Each number is 50 + 15 x the weight over its row's rms, rounded and kept within 0 to 99. Layers, rows and columns count from 0. The size before them is the row's rms in percent of the matrix's.

# layer 5 MLP gate, 1728x512, rms 0.0445, rows 785-893, columns 384-447
095:64 40 23 47 44 48 60 39 62 54 39 55 74 37 52 29 36 80 48 41 53 46 43 64 63 82 92 33 41 50 76 37 85 41 67 42 49 42 28 56 40 51 30 21 69 56 50 70 49 49 61 58 39 65 52 50 56 50 15 45 74 41 45 69
105:54 38 55 77 31 27 72 40 59 47 49 67 48 80 28 37 72 12 61 52 65 61 60 38 48 53 35 60 55 73 38 50 15 72 46 68 55 52 51 60 25 39 65 48 51 71 32 46 53 48 56 45 75 60 30 47 56 42 77 48 34 64 40 51
099:38 64 48 21 30 69 50 75 09 29 73 33 35 50 50 76 27 69 83 50 54 52 56 52 66 62 49 50 41 52 50 58 51 28 60 48 68 66 32 34 59 34 38 72 46 48 61 35 50 09 22 71 55 33 37 28 35 39 32 72 45 42 29 79
101:41 48 41 62 83 46 60 57 80 42 56 51 73 77 45 49 53 42 65 34 63 39 53 68 71 36 50 44 61 46 62 69 79 39 60 56 41 70 51 47 63 49 45 42 76 67 67 65 36 49 52 31 17 54 46 45 65 51 51 70 43 53 54 51
098:11 56 20 38 52 46 78 07 51 03 68 42 43 58 50 55 52 45 46 63 52 30 48 65 82 41 48 62 21 70 45 65 35 43 24 61 58 50 46 71 43 58 45 36 35 35 45 73 45 26 58 38 58 48 39 52 46 50 35 51 61 17 70 13
101:30 76 60 69 28 56 46 46 57 36 65 75 62 62 54 67 62 42 32 62 68 45 28 55 50 34 58 44 65 50 58 58 56 57 54 65 41 64 30 56 54 39 37 46 46 43 43 63 39 53 47 44 66 55 45 66 37 37 62 45 57 52 63 45
100:64 35 62 23 39 60 41 76 69 15 36 52 41 30 25 57 41 59 52 64 43 46 61 33 44 51 45 43 39 35 63 39 53 59 38 83 51 30 27 64 22 64 32 65 46 41 44 42 60 28 20 34 83 33 65 50 52 36 40 46 20 45 42 28
110:41 44 56 64 55 47 37 71 49 61 53 56 63 38 82 53 57 86 39 51 84 51 46 31 54 60 61 54 31 69 54 21 40 40 44 59 71 43 44 71 32 49 49 32 39 31 42 46 52 64 50 59 58 55 44 52 32 51 32 54 40 62 49 51
111:49 73 37 51 20 61 70 28 63 57 47 33 57 26 41 52 52 30 34 72 22 20 67 50 85 59 37 24 48 59 63 70 38 78 53 27 45 43 55 64 43 72 42 60 37 54 59 74 34 34 29 54 53 43 42 55 67 73 56 49 62 36 17 34
101:53 57 42 72 56 42 41 56 51 46 33 73 62 31 50 44 74 68 49 65 53 55 53 36 52 33 25 28 42 53 52 47 73 67 18 67 17 41 76 65 66 43 74 49 33 38 67 46 59 52 57 58 53 62 26 53 49 54 45 60 43 12 32 33
097:42 59 56 43 51 51 64 68 40 20 26 71 58 59 56 80 51 46 57 63 63 50 47 72 44 90 51 51 54 51 37 45 31 80 58 33 32 60 61 63 28 34 52 61 42 68 69 44 67 53 47 39 41 35 38 51 52 71 48 44 56 65 46 59
110:35 60 56 88 56 36 40 65 46 60 65 36 65 72 50 64 43 57 40 45 59 41 65 52 57 27 41 39 50 32 68 62 65 38 45 41 40 51 48 34 65 58 35 91 60 19 20 59 46 57 42 55 54 64 74 53 37 75 15 81 42 57 41 58
095:60 57 45 40 41 42 37 41 47 73 69 85 73 33 37 60 55 31 41 54 58 28 51 47 55 64 31 70 41 44 58 28 55 55 64 41 39 47 61 36 10 43 46 68 38 57 40 46 31 52 30 44 63 54 67 23 50 41 54 65 68 57 34 60
097:74 53 62 52 39 53 53 68 49 50 71 67 67 58 34 67 43 43 29 74 53 69 42 41 70 62 50 45 49 45 55 60 41 60 49 52 54 54 54 71 42 64 57 48 57 69 59 66 26 41 68 39 63 49 88 33 40 67 34 53 58 23 53 28
104:52 54 34 30 33 56 55 50 52 49 61 54 57 49 22 90 60 51 62 57 57 45 45 72 40 41 34 70 67 31 99 39 57 43 55 40 29 33 52 64 55 53 41 13 49 66 54 80 56 94 53 73 36 83 66 54 54 34 67 37 36 32 42 35
103:71 37 45 51 41 34 25 26 60 37 29 45 83 59 70 39 58 19 52 45 53 34 49 53 38 46 44 75 66 56 53 47 50 51 40 62 57 25 53 34 47 47 58 47 53 88 51 75 38 50 69 59 58 62 51 52 71 58 31 34 39 48 50 21
095:47 55 70 46 58 58 68 70 49 55 48 73 62 49 75 38 51 76 76 51 64 46 59 65 42 45 54 31 51 37 63 56 56 63 63 58 40 65 72 48 28 48 53 48 49 68 27 70 34 61 32 64 32 75 50 63 34 34 55 63 78 28 39 47
102:57 66 33 29 57 42 53 56 26 51 41 46 41 50 57 77 68 64 46 42 44 67 87 40 35 59 50 37 24 66 60 56 49 23 53 68 43 40 54 37 73 49 60 55 44 70 29 53 35 23 57 44 69 51 45 41 32 62 65 59 62 30 17 64
098:51 43 61 55 35 62 40 32 45 45 55 60 57 50 24 59 32 55 71 46 46 54 14 53 42 34 26 37 34 72 33 71 72 37 92 46 45 79 39 53 35 56 43 45 52 22 91 60 35 43 43 75 60 49 39 27 48 55 32 55 44 63 40 12
108:45 74 54 15 46 66 49 44 45 22 35 69 68 40 78 77 43 41 71 63 50 25 64 61 47 60 52 74 52 80 41 38 42 24 25 55 33 66 49 44 55 60 71 57 54 42 57 23 32 41 38 46 59 74 53 35 52 44 60 49 40 49 28 39
097:75 68 51 56 39 61 47 56 48 51 61 58 50 25 22 39 55 30 64 43 46 35 44 73 55 53 35 36 44 63 50 56 52 78 70 55 30 50 47 46 50 53 29 48 50 51 50 66 54 47 36 66 39 49 44 29 60 29 63 56 54 64 61 38
094:45 37 67 43 73 67 32 72 25 66 40 52 49 64 71 50 64 61 34 84 37 47 48 59 48 42 09 54 47 38 72 36 32 64 67 48 44 34 57 59 46 33 40 21 50 30 57 59 39 59 68 57 64 58 89 50 72 64 65 45 47 61 46 36
095:50 70 39 55 59 34 61 51 48 38 34 33 69 75 58 29 41 63 70 62 49 28 02 38 68 60 34 53 27 27 53 56 51 82 29 52 75 46 69 35 54 51 14 38 52 73 57 31 63 41 64 60 43 47 52 70 44 50 44 54 38 37 43 68
107:62 71 60 48 64 55 43 46 24 46 55 47 47 52 53 34 59 58 63 33 51 40 23 48 45 33 56 62 59 68 50 46 51 56 40 38 53 13 37 49 71 65 58 44 44 38 32 47 29 58 45 63 82 49 73 53 50 46 63 28 48 45 44 53
103:55 08 49 56 62 62 66 58 60 32 48 40 44 46 56 36 44 50 32 52 39 42 56 58 40 51 32 53 74 62 53 27 62 36 51 66 49 43 42 58 57 32 37 59 30 37 46 21 27 65 67 56 58 35 55 72 69 28 49 34 59 46 64 47
097:38 61 39 63 47 45 54 42 59 44 40 44 69 52 59 10 39 28 57 43 45 59 52 52 49 60 56 42 35 40 38 49 54 34 60 45 55 56 42 53 38 45 65 66 51 75 57 61 60 51 47 61 43 06 60 35 09 67 47 41 45 36 39 64
099:86 72 60 51 64 61 50 33 54 71 61 34 46 58 62 67 43 25 46 38 51 66 59 52 45 51 49 47 53 70 42 87 46 59 67 58 50 61 62 60 50 72 47 37 76 21 56 37 55 36 52 48 38 50 50 59 49 55 39 55 45 70 61 36
099:51 59 71 69 33 52 45 49 77 58 70 36 83 33 38 50 61 66 45 67 57 37 59 67 76 50 11 58 68 69 36 59 53 58 53 64 29 25 64 67 55 24 30 52 43 45 56 28 73 52 67 43 59 58 32 52 51 72 72 53 44 53 60 41
097:39 31 60 63 60 55 46 51 66 62 68 24 57 36 71 53 64 73 53 48 42 53 45 58 69 54 23 59 09 29 80 75 18 49 35 84 42 34 39 49 47 37 40 54 49 41 68 62 45 55 71 50 32 41 64 67 56 66 22 60 45 61 59 62
098:74 67 42 47 71 67 44 59 53 71 54 56 49 82 70 57 69 76 47 51 40 30 54 41 29 43 21 76 66 67 47 40 66 37 58 19 45 49 55 44 73 43 19 72 37 28 37 53 61 46 23 30 62 43 50 37 64 74 54 70 49 35 38 34
097:73 49 38 57 36 54 63 64 37 45 71 54 60 30 59 30 56 94 69 39 26 36 42 48 50 57 48 51 55 44 52 68 61 66 40 10 63 74 70 55 22 30 32 42 28 47 45 36 60 35 57 62 41 25 16 50 33 70 48 41 49 63 58 48
099:55 77 32 55 50 55 40 31 14 46 23 65 88 35 54 49 49 43 54 57 18 52 55 38 41 39 72 61 51 72 35 61 53 56 28 47 68 50 62 55 61 71 10 56 51 33 69 40 46 46 51 24 64 53 44 31 65 24 50 63 34 71 44 44
102:60 63 76 38 42 67 54 48 54 44 49 40 58 40 48 51 60 31 47 54 63 22 53 46 68 23 59 50 40 64 67 60 57 43 52 37 68 48 53 40 49 67 50 59 64 59 61 30 36 60 57 60 65 59 55 38 48 58 44 43 49 79 48 76
092:70 41 63 45 54 46 65 51 67 58 53 44 64 21 39 60 56 35 57 55 52 51 44 75 42 49 71 69 58 68 39 14 48 37 42 55 41 62 72 34 65 64 94 41 43 51 46 37 60 54 45 51 49 27 39 43 41 59 53 47 63 50 58 46
101:52 27 70 69 49 25 39 42 62 43 48 72 65 54 39 54 48 42 53 47 45 33 42 39 75 44 66 52 42 51 58 56 35 38 84 60 72 86 39 68 49 54 55 36 54 35 64 59 08 44 45 69 51 39 40 30 35 43 64 79 66 43 60 37
097:54 36 48 59 35 32 39 48 71 56 37 59 75 57 37 88 70 44 50 51 73 54 46 62 48 50 78 38 26 51 39 69 20 40 44 54 21 06 46 31 17 37 70 77 54 53 38 50 30 47 36 42 49 44 33 35 61 62 41 42 25 44 41 41
100:61 38 41 27 44 64 56 56 46 49 65 51 28 39 70 47 67 56 65 40 51 76 24 35 39 35 41 34 58 49 48 53 38 62 38 29 33 34 59 57 93 44 44 54 45 30 37 62 28 16 42 48 39 48 30 47 46 61 46 62 63 65 41 15
094:41 33 43 35 43 56 51 39 31 43 42 29 51 34 60 44 40 56 74 50 44 22 42 32 55 56 61 51 57 12 43 39 49 48 40 34 38 50 67 50 60 37 62 58 90 33 75 57 52 61 58 73 48 36 39 53 45 52 34 46 24 39 49 66
101:70 49 44 65 73 31 44 47 24 38 43 62 47 58 76 68 30 49 55 43 55 57 62 71 65 48 66 49 56 68 61 44 58 41 18 69 26 28 29 46 64 52 67 71 41 62 58 82 48 45 54 53 44 60 22 62 55 44 50 41 45 49 68 46
099:48 50 45 27 56 33 36 78 30 38 53 64 59 56 63 40 62 59 43 48 51 51 48 72 70 46 55 32 34 56 62 21 91 45 56 30 43 55 57 48 35 36 36 37 60 53 37 46 78 40 52 40 42 39 21 52 33 62 41 34 53 61 37 35
093:50 59 26 44 37 48 68 43 43 53 73 55 46 63 26 59 62 28 41 49 38 56 72 55 76 32 52 39 64 49 55 68 30 57 44 63 39 51 18 60 34 09 59 40 55 72 72 35 12 45 90 59 48 58 28 57 48 57 21 57 46 69 65 55
098:39 63 49 36 50 45 54 72 44 48 47 28 28 50 45 70 55 48 69 66 46 57 31 60 24 47 24 54 45 68 44 77 57 53 69 42 51 81 33 27 39 50 29 70 44 48 24 39 56 50 49 56 58 48 39 47 36 49 67 74 59 23 42 76
099:26 52 12 55 57 30 48 51 52 38 65 50 50 59 32 59 30 67 81 43 72 47 27 51 38 26 67 45 63 29 33 28 80 45 53 54 52 69 68 40 56 77 73 52 64 70 22 68 46 53 26 54 34 54 53 56 44 49 57 71 56 57 54 44
105:64 72 01 40 71 61 43 52 58 36 37 61 41 38 58 63 71 64 34 52 57 31 33 58 45 54 74 43 23 51 71 47 50 49 80 64 51 47 30 53 68 49 37 42 81 29 48 54 50 18 36 59 34 59 59 70 51 26 54 55 59 64 45 93
097:64 37 55 40 49 49 44 47 52 14 51 74 28 47 43 47 61 51 56 50 40 60 65 57 46 61 50 61 58 49 22 49 44 41 07 63 51 54 36 61 64 29 36 57 59 66 63 60 47 39 59 56 43 44 53 51 61 25 51 69 66 76 72 40
100:34 43 21 43 54 48 39 56 40 31 47 37 76 74 34 45 33 60 68 63 39 28 43 40 57 41 54 58 75 46 49 45 23 61 39 40 64 52 39 55 74 61 67 24 39 48 49 43 44 72 17 82 18 51 62 72 38 60 77 55 67 39 30 57
099:67 75 73 64 79 29 84 81 76 42 40 37 37 36 53 63 36 58 21 26 61 45 46 40 42 35 68 57 31 63 73 46 23 73 36 44 50 41 61 28 63 56 41 51 35 39 42 71 79 35 56 29 65 40 42 42 62 69 53 54 64 69 63 78
095:43 86 41 35 45 62 21 55 61 41 61 61 44 63 60 13 76 29 65 57 38 71 39 66 54 63 79 71 92 76 53 66 48 22 54 61 51 83 28 59 39 20 41 51 59 30 42 62 44 52 64 47 43 40 91 57 60 67 63 38 34 45 47 52
102:27 54 24 25 45 69 44 48 46 52 50 43 60 44 44 74 35 44 53 53 43 50 39 26 24 49 60 38 37 51 57 67 43 55 55 59 64 69 45 38 74 50 29 71 51 66 83 47 77 58 49 40 32 47 60 53 43 79 42 32 64 50 60 49
099:50 52 55 32 45 38 56 74 60 59 32 44 61 34 41 28 68 66 65 48 75 59 32 42 34 67 22 44 25 32 67 60 55 29 33 58 68 29 56 52 43 41 45 39 29 32 52 68 55 30 27 46 46 56 44 49 75 51 56 70 52 47 27 55
104:52 37 84 65 51 45 43 62 55 39 54 51 55 43 61 47 55 59 40 56 54 37 55 36 52 40 76 49 73 90 44 50 50 55 67 46 82 30 52 77 46 86 52 43 27 60 55 58 48 26 62 43 78 32 38 65 59 43 48 39 22 51 78 52
098:63 84 53 32 63 52 95 29 44 59 42 31 48 58 30 70 62 38 46 37 50 45 28 49 56 59 37 57 69 59 55 52 55 59 44 64 38 56 36 10 81 64 26 27 26 52 45 58 59 59 41 77 53 51 13 69 50 24 54 68 65 61 44 46
096:43 28 30 27 67 45 44 67 44 37 49 54 56 50 49 65 49 47 58 32 69 46 42 59 63 63 50 46 51 42 63 32 42 69 50 44 40 72 62 30 68 40 27 53 45 48 29 41 74 66 20 35 32 48 33 54 57 50 39 46 39 26 39 66
093:30 65 60 40 33 42 46 42 40 36 61 61 74 19 51 09 53 46 40 61 44 45 38 49 73 79 60 44 45 55 77 35 66 59 42 67 32 63 46 60 41 55 35 53 46 35 68 46 53 60 85 46 56 26 61 60 73 51 60 39 42 31 31 38
102:42 49 26 88 48 44 25 82 36 77 30 57 65 38 60 29 43 63 46 26 34 51 12 63 32 29 42 70 35 36 61 30 35 23 37 51 42 87 36 42 65 35 57 58 52 66 59 64 53 64 44 38 54 16 33 52 38 42 43 60 63 70 33 50
097:60 45 37 22 43 86 38 45 40 50 39 56 54 31 62 57 61 59 51 61 25 40 49 62 46 46 72 67 77 52 64 44 49 79 22 66 60 51 53 62 73 24 67 57 40 51 56 15 58 54 42 36 53 45 49 46 60 58 47 46 40 32 56 47
097:74 34 57 35 44 38 49 38 54 60 55 56 57 51 21 51 51 68 37 41 60 25 37 88 68 53 51 42 32 49 48 23 43 47 50 44 60 66 50 27 55 59 40 56 54 70 46 46 52 21 54 28 45 30 52 49 35 61 55 57 29 53 83 33
099:43 38 24 41 39 59 47 46 66 31 34 46 69 93 61 49 23 46 52 35 58 40 22 41 58 57 50 50 54 31 56 64 72 48 61 67 68 52 27 74 43 52 71 28 47 28 51 17 21 54 57 62 60 51 23 44 31 49 56 71 49 43 43 72
096:48 69 53 38 32 53 39 66 53 36 31 46 19 56 19 35 55 57 20 37 41 45 36 65 44 70 40 35 83 68 45 45 39 49 26 72 55 20 42 69 31 40 42 53 17 46 47 63 53 51 48 80 58 54 62 48 59 28 69 52 58 65 22 39
095:54 47 44 63 37 51 67 59 58 50 29 51 79 66 42 40 58 57 45 51 48 67 67 51 59 43 77 82 22 33 62 79 67 71 54 40 42 38 49 68 60 49 54 46 61 59 49 35 49 34 74 52 44 75 66 55 46 67 46 57 52 52 35 57
095:51 65 52 48 46 62 60 26 55 58 47 32 35 59 45 48 51 60 75 63 57 40 50 51 56 44 56 68 58 51 46 57 48 58 52 45 73 75 53 35 32 59 26 50 76 52 65 48 53 56 65 35 58 37 39 36 44 19 59 61 52 32 42 61
102:42 39 80 47 61 71 51 32 47 50 72 58 46 47 41 76 29 50 65 47 45 50 43 55 64 42 47 48 84 64 62 38 44 50 39 52 67 42 53 32 68 42 39 46 57 60 39 43 25 73 47 47 36 45 75 27 33 60 55 56 21 48 58 27
099:50 45 55 50 39 35 53 47 23 24 41 54 69 38 50 78 36 69 62 78 41 77 50 59 56 40 50 47 52 59 53 56 48 50 43 37 14 78 47 59 31 61 69 76 66 67 60 53 63 68 50 69 65 51 34 26 42 51 74 41 74 54 35 57
091:58 64 43 62 36 31 54 56 55 57 74 55 58 41 45 44 67 10 57 23 35 53 50 39 41 61 58 39 58 66 78 69 67 29 54 56 50 58 46 63 29 64 74 71 31 51 56 27 53 42 75 38 50 49 20 39 33 24 22 61 58 31 49 11
102:42 53 61 78 46 63 57 60 38 46 67 63 66 61 48 60 43 53 74 57 49 43 48 73 42 49 59 63 59 38 48 62 44 63 56 38 65 56 66 42 72 72 35 71 85 48 38 49 47 42 87 56 35 34 38 47 61 49 36 39 54 44 40 56
101:59 57 47 47 76 44 69 49 76 57 45 56 54 42 85 70 19 65 67 62 26 46 60 37 55 55 39 58 55 27 37 78 53 35 52 58 31 31 39 32 78 54 46 33 33 77 37 50 49 61 65 76 32 48 37 25 41 42 56 57 41 52 30 63
102:66 23 36 33 57 25 46 23 56 12 57 46 51 57 50 62 61 48 41 36 29 45 50 91 28 48 44 44 25 78 58 60 53 65 17 27 60 74 23 52 50 58 63 66 40 45 51 66 69 72 31 68 50 87 34 36 42 58 47 56 72 31 61 71
095:44 62 45 61 59 37 45 36 39 56 00 42 54 52 55 57 50 45 36 48 47 38 37 58 45 49 69 42 57 33 30 53 42 53 51 44 43 35 52 56 31 75 59 57 29 33 40 93 50 54 51 43 60 48 26 46 44 63 75 56 66 63 63 45
099:51 44 61 22 44 48 15 46 40 60 39 47 57 57 45 52 29 61 55 53 53 33 48 69 68 26 38 49 12 38 58 50 62 59 56 46 77 61 30 65 47 56 82 69 12 39 39 49 49 12 38 39 38 44 47 27 52 18 49 57 43 41 53 61
105:56 50 35 68 67 44 53 32 48 37 16 20 71 36 58 46 60 44 49 56 40 61 57 41 73 46 44 54 70 46 54 44 47 52 22 94 48 60 58 37 79 52 56 43 16 36 50 65 44 66 58 61 42 36 41 50 32 64 77 29 44 44 46 43
101:56 14 39 56 53 34 77 45 56 64 58 36 72 67 45 87 63 35 39 89 45 59 55 32 46 49 55 56 67 51 57 39 27 24 52 31 64 38 31 32 52 51 56 54 60 37 26 49 71 59 53 32 74 34 63 54 61 47 62 68 54 64 55 38
096:40 58 60 69 35 55 68 30 65 43 52 55 12 34 33 74 68 45 60 30 41 60 57 54 45 39 77 63 63 47 60 53 64 54 77 54 35 56 54 67 43 42 52 75 41 44 64 43 24 52 55 56 35 23 39 59 42 61 13 47 41 53 34 42
101:62 53 38 42 21 56 73 49 50 42 39 84 61 25 62 67 45 50 49 44 01 67 48 36 60 56 70 76 63 54 64 52 25 64 49 60 29 39 55 53 41 31 43 67 52 75 48 71 63 36 81 43 50 66 60 36 45 55 39 45 62 43 54 56
100:55 43 47 56 46 42 69 71 30 17 55 40 33 71 54 54 66 54 45 69 47 42 70 46 34 56 68 61 30 53 39 74 42 59 42 58 81 48 49 51 66 28 57 47 41 52 69 48 37 53 60 79 37 55 34 34 64 45 54 63 54 47 38 64
105:23 46 42 28 68 62 72 59 64 28 52 76 24 75 47 61 56 72 46 52 38 38 39 70 52 59 35 40 70 61 73 68 61 51 71 28 53 14 37 58 38 57 87 40 75 43 52 68 58 54 51 27 40 52 63 37 57 61 49 71 64 38 17 62
103:55 71 64 53 63 71 54 49 52 47 70 62 35 78 52 40 61 45 38 43 36 38 61 40 64 64 50 27 53 29 61 44 62 75 54 52 61 83 64 57 41 41 74 49 76 50 40 27 61 34 63 61 49 50 44 67 35 60 46 68 38 69 43 48
100:31 72 42 35 59 25 40 83 53 32 56 44 48 31 42 54 47 50 40 67 55 41 59 48 37 60 31 43 68 69 63 63 53 44 49 42 58 53 61 40 70 42 60 41 36 45 59 48 37 53 74 45 38 39 53 35 30 27 38 43 37 50 61 54
101:28 47 01 60 52 51 52 59 34 35 43 42 63 28 62 48 19 40 23 51 41 23 55 55 58 84 42 27 69 52 41 83 55 62 35 52 55 32 51 38 45 35 31 55 66 54 63 50 40 44 68 30 36 32 29 43 17 44 57 40 63 40 47 25
101:39 42 64 70 38 59 33 49 22 28 50 59 68 65 55 48 31 41 67 41 42 46 57 41 46 36 83 77 50 60 43 33 45 57 52 53 61 58 60 67 45 68 20 41 43 52 55 15 55 31 51 73 50 52 48 39 29 49 17 40 55 41 25 48
099:48 43 55 76 49 47 38 53 57 13 78 40 52 28 42 39 26 50 51 45 84 60 34 56 50 43 47 54 52 48 55 67 54 34 38 41 37 70 49 62 73 44 37 57 48 25 51 62 49 45 59 60 62 44 33 03 33 40 43 91 41 60 22 38
099:59 57 70 51 50 58 35 49 80 48 68 92 51 59 35 66 42 55 65 48 62 59 62 36 73 39 46 40 61 18 69 43 44 43 44 61 65 44 73 27 51 58 53 51 21 43 70 60 50 82 25 47 64 65 73 64 32 46 11 39 67 24 78 49
107:64 58 70 48 46 50 36 34 54 53 68 53 36 45 48 52 58 26 62 35 55 63 75 71 66 53 75 88 36 49 41 44 56 54 59 47 72 63 35 35 48 48 75 41 59 03 58 93 62 58 60 26 61 46 28 44 49 72 46 49 47 57 62 42
096:58 47 58 89 49 28 52 34 32 74 54 53 55 41 38 73 62 31 46 76 38 33 69 54 61 45 59 68 45 41 52 28 75 40 47 50 37 71 35 50 34 41 42 69 45 28 50 58 49 47 37 58 29 80 53 38 50 61 65 55 40 41 34 59
096:43 51 61 71 47 66 46 55 34 49 11 75 80 80 29 61 57 27 21 75 57 62 56 19 61 42 49 58 58 58 32 47 45 52 40 50 49 48 41 51 72 40 52 59 81 54 47 41 27 45 29 57 66 56 72 61 53 40 22 59 53 69 29 52
101:85 55 29 37 52 48 55 24 32 23 41 74 65 70 56 48 38 81 60 65 45 56 55 63 59 70 66 50 38 64 49 38 58 50 47 51 53 55 35 72 32 42 79 37 39 48 49 75 65 49 62 67 57 65 49 58 49 47 66 53 49 66 61 46
103:46 44 51 47 52 86 19 63 42 34 46 46 62 47 36 55 45 25 45 43 37 63 75 37 52 66 69 67 43 50 07 51 41 41 38 38 44 60 53 38 34 58 39 53 68 37 46 61 36 45 66 37 64 61 57 74 48 26 25 65 27 64 44 48
096:56 70 45 36 39 38 52 38 42 64 24 49 65 59 68 32 36 36 83 62 52 68 51 77 52 64 47 46 39 62 58 75 81 40 39 52 53 70 41 20 47 68 44 64 46 40 39 66 51 54 45 30 37 51 62 50 35 78 41 42 45 49 73 45
095:53 42 49 70 56 61 32 66 46 44 15 30 59 40 40 37 38 27 47 42 44 41 56 54 74 39 27 44 75 22 59 69 34 52 44 27 68 24 52 50 46 38 73 51 52 46 66 58 60 43 53 49 70 48 67 52 63 42 52 56 36 44 53 29
097:45 58 50 47 55 52 28 57 59 80 52 72 51 65 45 52 36 24 77 72 33 45 40 46 58 26 64 40 60 47 49 53 66 34 67 47 70 39 25 64 55 61 36 55 38 62 19 34 54 36 58 48 41 23 42 62 67 52 35 34 29 29 24 54
100:38 44 30 66 63 24 59 26 45 63 68 53 46 67 29 28 47 54 69 54 66 40 60 67 46 47 29 62 57 35 41 58 21 70 43 58 66 41 37 45 67 51 78 73 50 50 32 61 50 64 76 46 25 26 63 39 50 38 60 33 29 67 51 43
096:42 58 54 49 56 48 30 62 59 38 58 32 72 52 33 58 30 59 45 42 47 60 63 57 62 37 46 60 65 59 51 31 32 69 46 40 70 45 40 57 26 66 44 41 34 55 52 37 30 89 39 54 74 67 41 40 61 62 51 34 45 63 29 36
100:41 64 65 27 35 44 34 52 43 62 42 71 58 50 58 61 58 15 50 44 46 51 47 57 20 45 63 52 42 80 52 49 41 50 25 17 12 56 28 41 49 30 55 82 35 47 48 58 45 08 37 67 42 56 57 35 39 65 61 39 42 95 85 40
105:70 68 38 50 42 57 64 56 64 68 37 56 48 54 53 44 46 46 27 43 33 56 45 39 67 54 61 43 55 42 24 22 55 41 36 53 52 69 70 15 57 32 45 60 14 60 40 36 40 64 63 74 34 86 48 82 65 66 55 66 48 66 69 35
098:51 68 51 50 67 71 52 48 62 47 69 61 50 49 49 43 44 32 67 41 20 47 50 35 47 29 50 50 40 82 61 55 50 52 42 56 61 61 36 53 48 43 33 68 43 72 52 82 43 26 36 62 60 59 51 29 70 68 48 76 44 73 52 55
102:77 69 36 50 57 29 46 52 35 23 19 34 24 53 29 80 45 62 56 69 63 49 35 30 36 61 29 14 45 50 27 61 78 57 55 33 36 49 53 43 55 28 30 68 51 60 73 52 41 57 48 73 73 43 50 54 32 50 40 54 46 39 48 34
096:61 30 88 36 77 43 48 61 55 65 53 60 40 81 41 43 52 46 52 64 80 49 45 39 64 13 54 52 65 43 33 36 35 43 34 65 71 74 36 53 35 42 67 29 76 29 49 40 35 38 48 40 52 47 49 51 46 86 46 62 35 46 65 53
104:64 23 45 40 61 50 74 24 61 42 51 37 43 73 69 69 66 56 49 64 49 60 34 67 30 58 41 62 46 18 35 65 51 54 58 50 65 60 45 42 40 76 43 55 57 52 50 13 54 40 30 37 63 44 49 32 38 50 36 59 53 45 72 41
095:52 31 83 56 48 50 39 40 45 36 37 34 44 58 53 36 61 61 89 48 46 37 53 56 53 34 30 41 51 63 52 39 55 51 40 49 34 57 60 72 48 61 62 41 43 54 22 40 52 56 83 45 47 50 55 47 48 46 65 39 64 31 72 16
114:51 36 48 60 63 15 51 70 44 62 32 76 47 37 51 48 59 63 60 41 55 20 69 45 65 49 26 68 25 49 38 57 56 54 59 57 51 75 26 64 80 55 48 67 47 50 30 63 73 42 54 60 44 63 46 35 36 37 30 63 46 41 50 19
101:58 76 46 52 42 73 49 53 33 67 54 39 68 31 68 36 33 36 84 58 40 32 06 45 67 31 49 51 32 34 41 67 71 60 63 50 45 44 47 48 42 66 45 83 65 50 50 57 58 54 61 30 64 63 72 69 47 23 45 56 62 37 46 50
107:63 59 61 68 38 61 56 42 62 47 53 56 63 57 70 48 64 57 58 73 39 54 49 60 60 38 72 38 38 66 63 56 48 63 72 52 28 26 49 51 23 71 58 43 38 67 53 33 44 34 63 76 35 63 44 67 29 33 58 38 37 57 63 61
103:66 56 42 57 61 55 23 60 57 42 48 45 57 47 48 62 54 52 53 22 44 55 39 78 53 38 33 82 68 66 53 64 50 41 59 60 35 50 67 29 44 57 24 45 54 79 09 67 45 55 24 66 53 48 24 39 32 52 39 29 35 56 48 34
099:55 41 52 51 37 57 46 76 46 72 59 56 34 72 48 59 75 30 81 59 43 61 23 42 40 63 68 68 52 52 39 26 56 39 53 43 17 63 63 48 29 48 75 54 48 70 74 76 53 46 34 26 36 77 46 59 69 17 28 48 65 61 33 68
102:39 60 30 59 50 19 57 58 48 39 55 37 34 56 30 71 56 37 51 31 32 48 35 43 69 30 23 48 49 45 48 68 53 92 59 71 54 72 40 62 41 29 33 48 51 51 38 66 41 52 48 51 79 32 42 41 26 36 56 47 43 45 64 48
098:39 45 82 26 70 48 65 48 59 57 37 33 40 29 76 43 66 64 69 58 37 48 48 45 62 42 22 58 62 47 75 60 78 53 65 55 63 68 30 27 53 72 47 27 13 44 73 39 80 32 51 64 47 61 70 33 69 61 51 54 31 43 51 27
099:47 46 31 63 27 39 64 31 40 68 45 41 36 46 55 50 69 58 25 65 33 59 37 27 36 54 49 58 67 48 50 28 54 53 44 18 60 58 52 55 40 72 47 43 47 51 50 38 36 39 39 42 63 45 32 80 55 54 88 45 57 48 39 32
097:48 65 72 83 45 58 86 61 82 35 69 55 31 67 70 56 37 59 43 48 68 30 25 60 74 25 43 44 53 50 70 48 54 60 38 56 45 51 38 44 52 68 28 44 42 47 73 62 44 49 41 30 50 62 39 30 52 49 60 39 29 31 77 64
097:57 35 55 69 79 59 62 50 55 25 25 72 70 50 72 70 73 64 39 19 57 44 27 44 35 38 51 48 56 61 50 41 48 64 21 21 71 51 38 09 51 39 42 30 32 63 72 30 62 23 52 64 65 77 57 88 70 71 70 52 62 52 70 66
097:63 49 50 44 52 44 70 25 65 50 71 84 64 42 61 52 58 38 64 79 49 52 64 64 40 54 50 56 50 54 50 42 22 66 77 67 76 52 74 33 51 44 64 43 50 48 85 51 57 49 36 32 40 37 60 46 52 73 48 39 20 78 71 58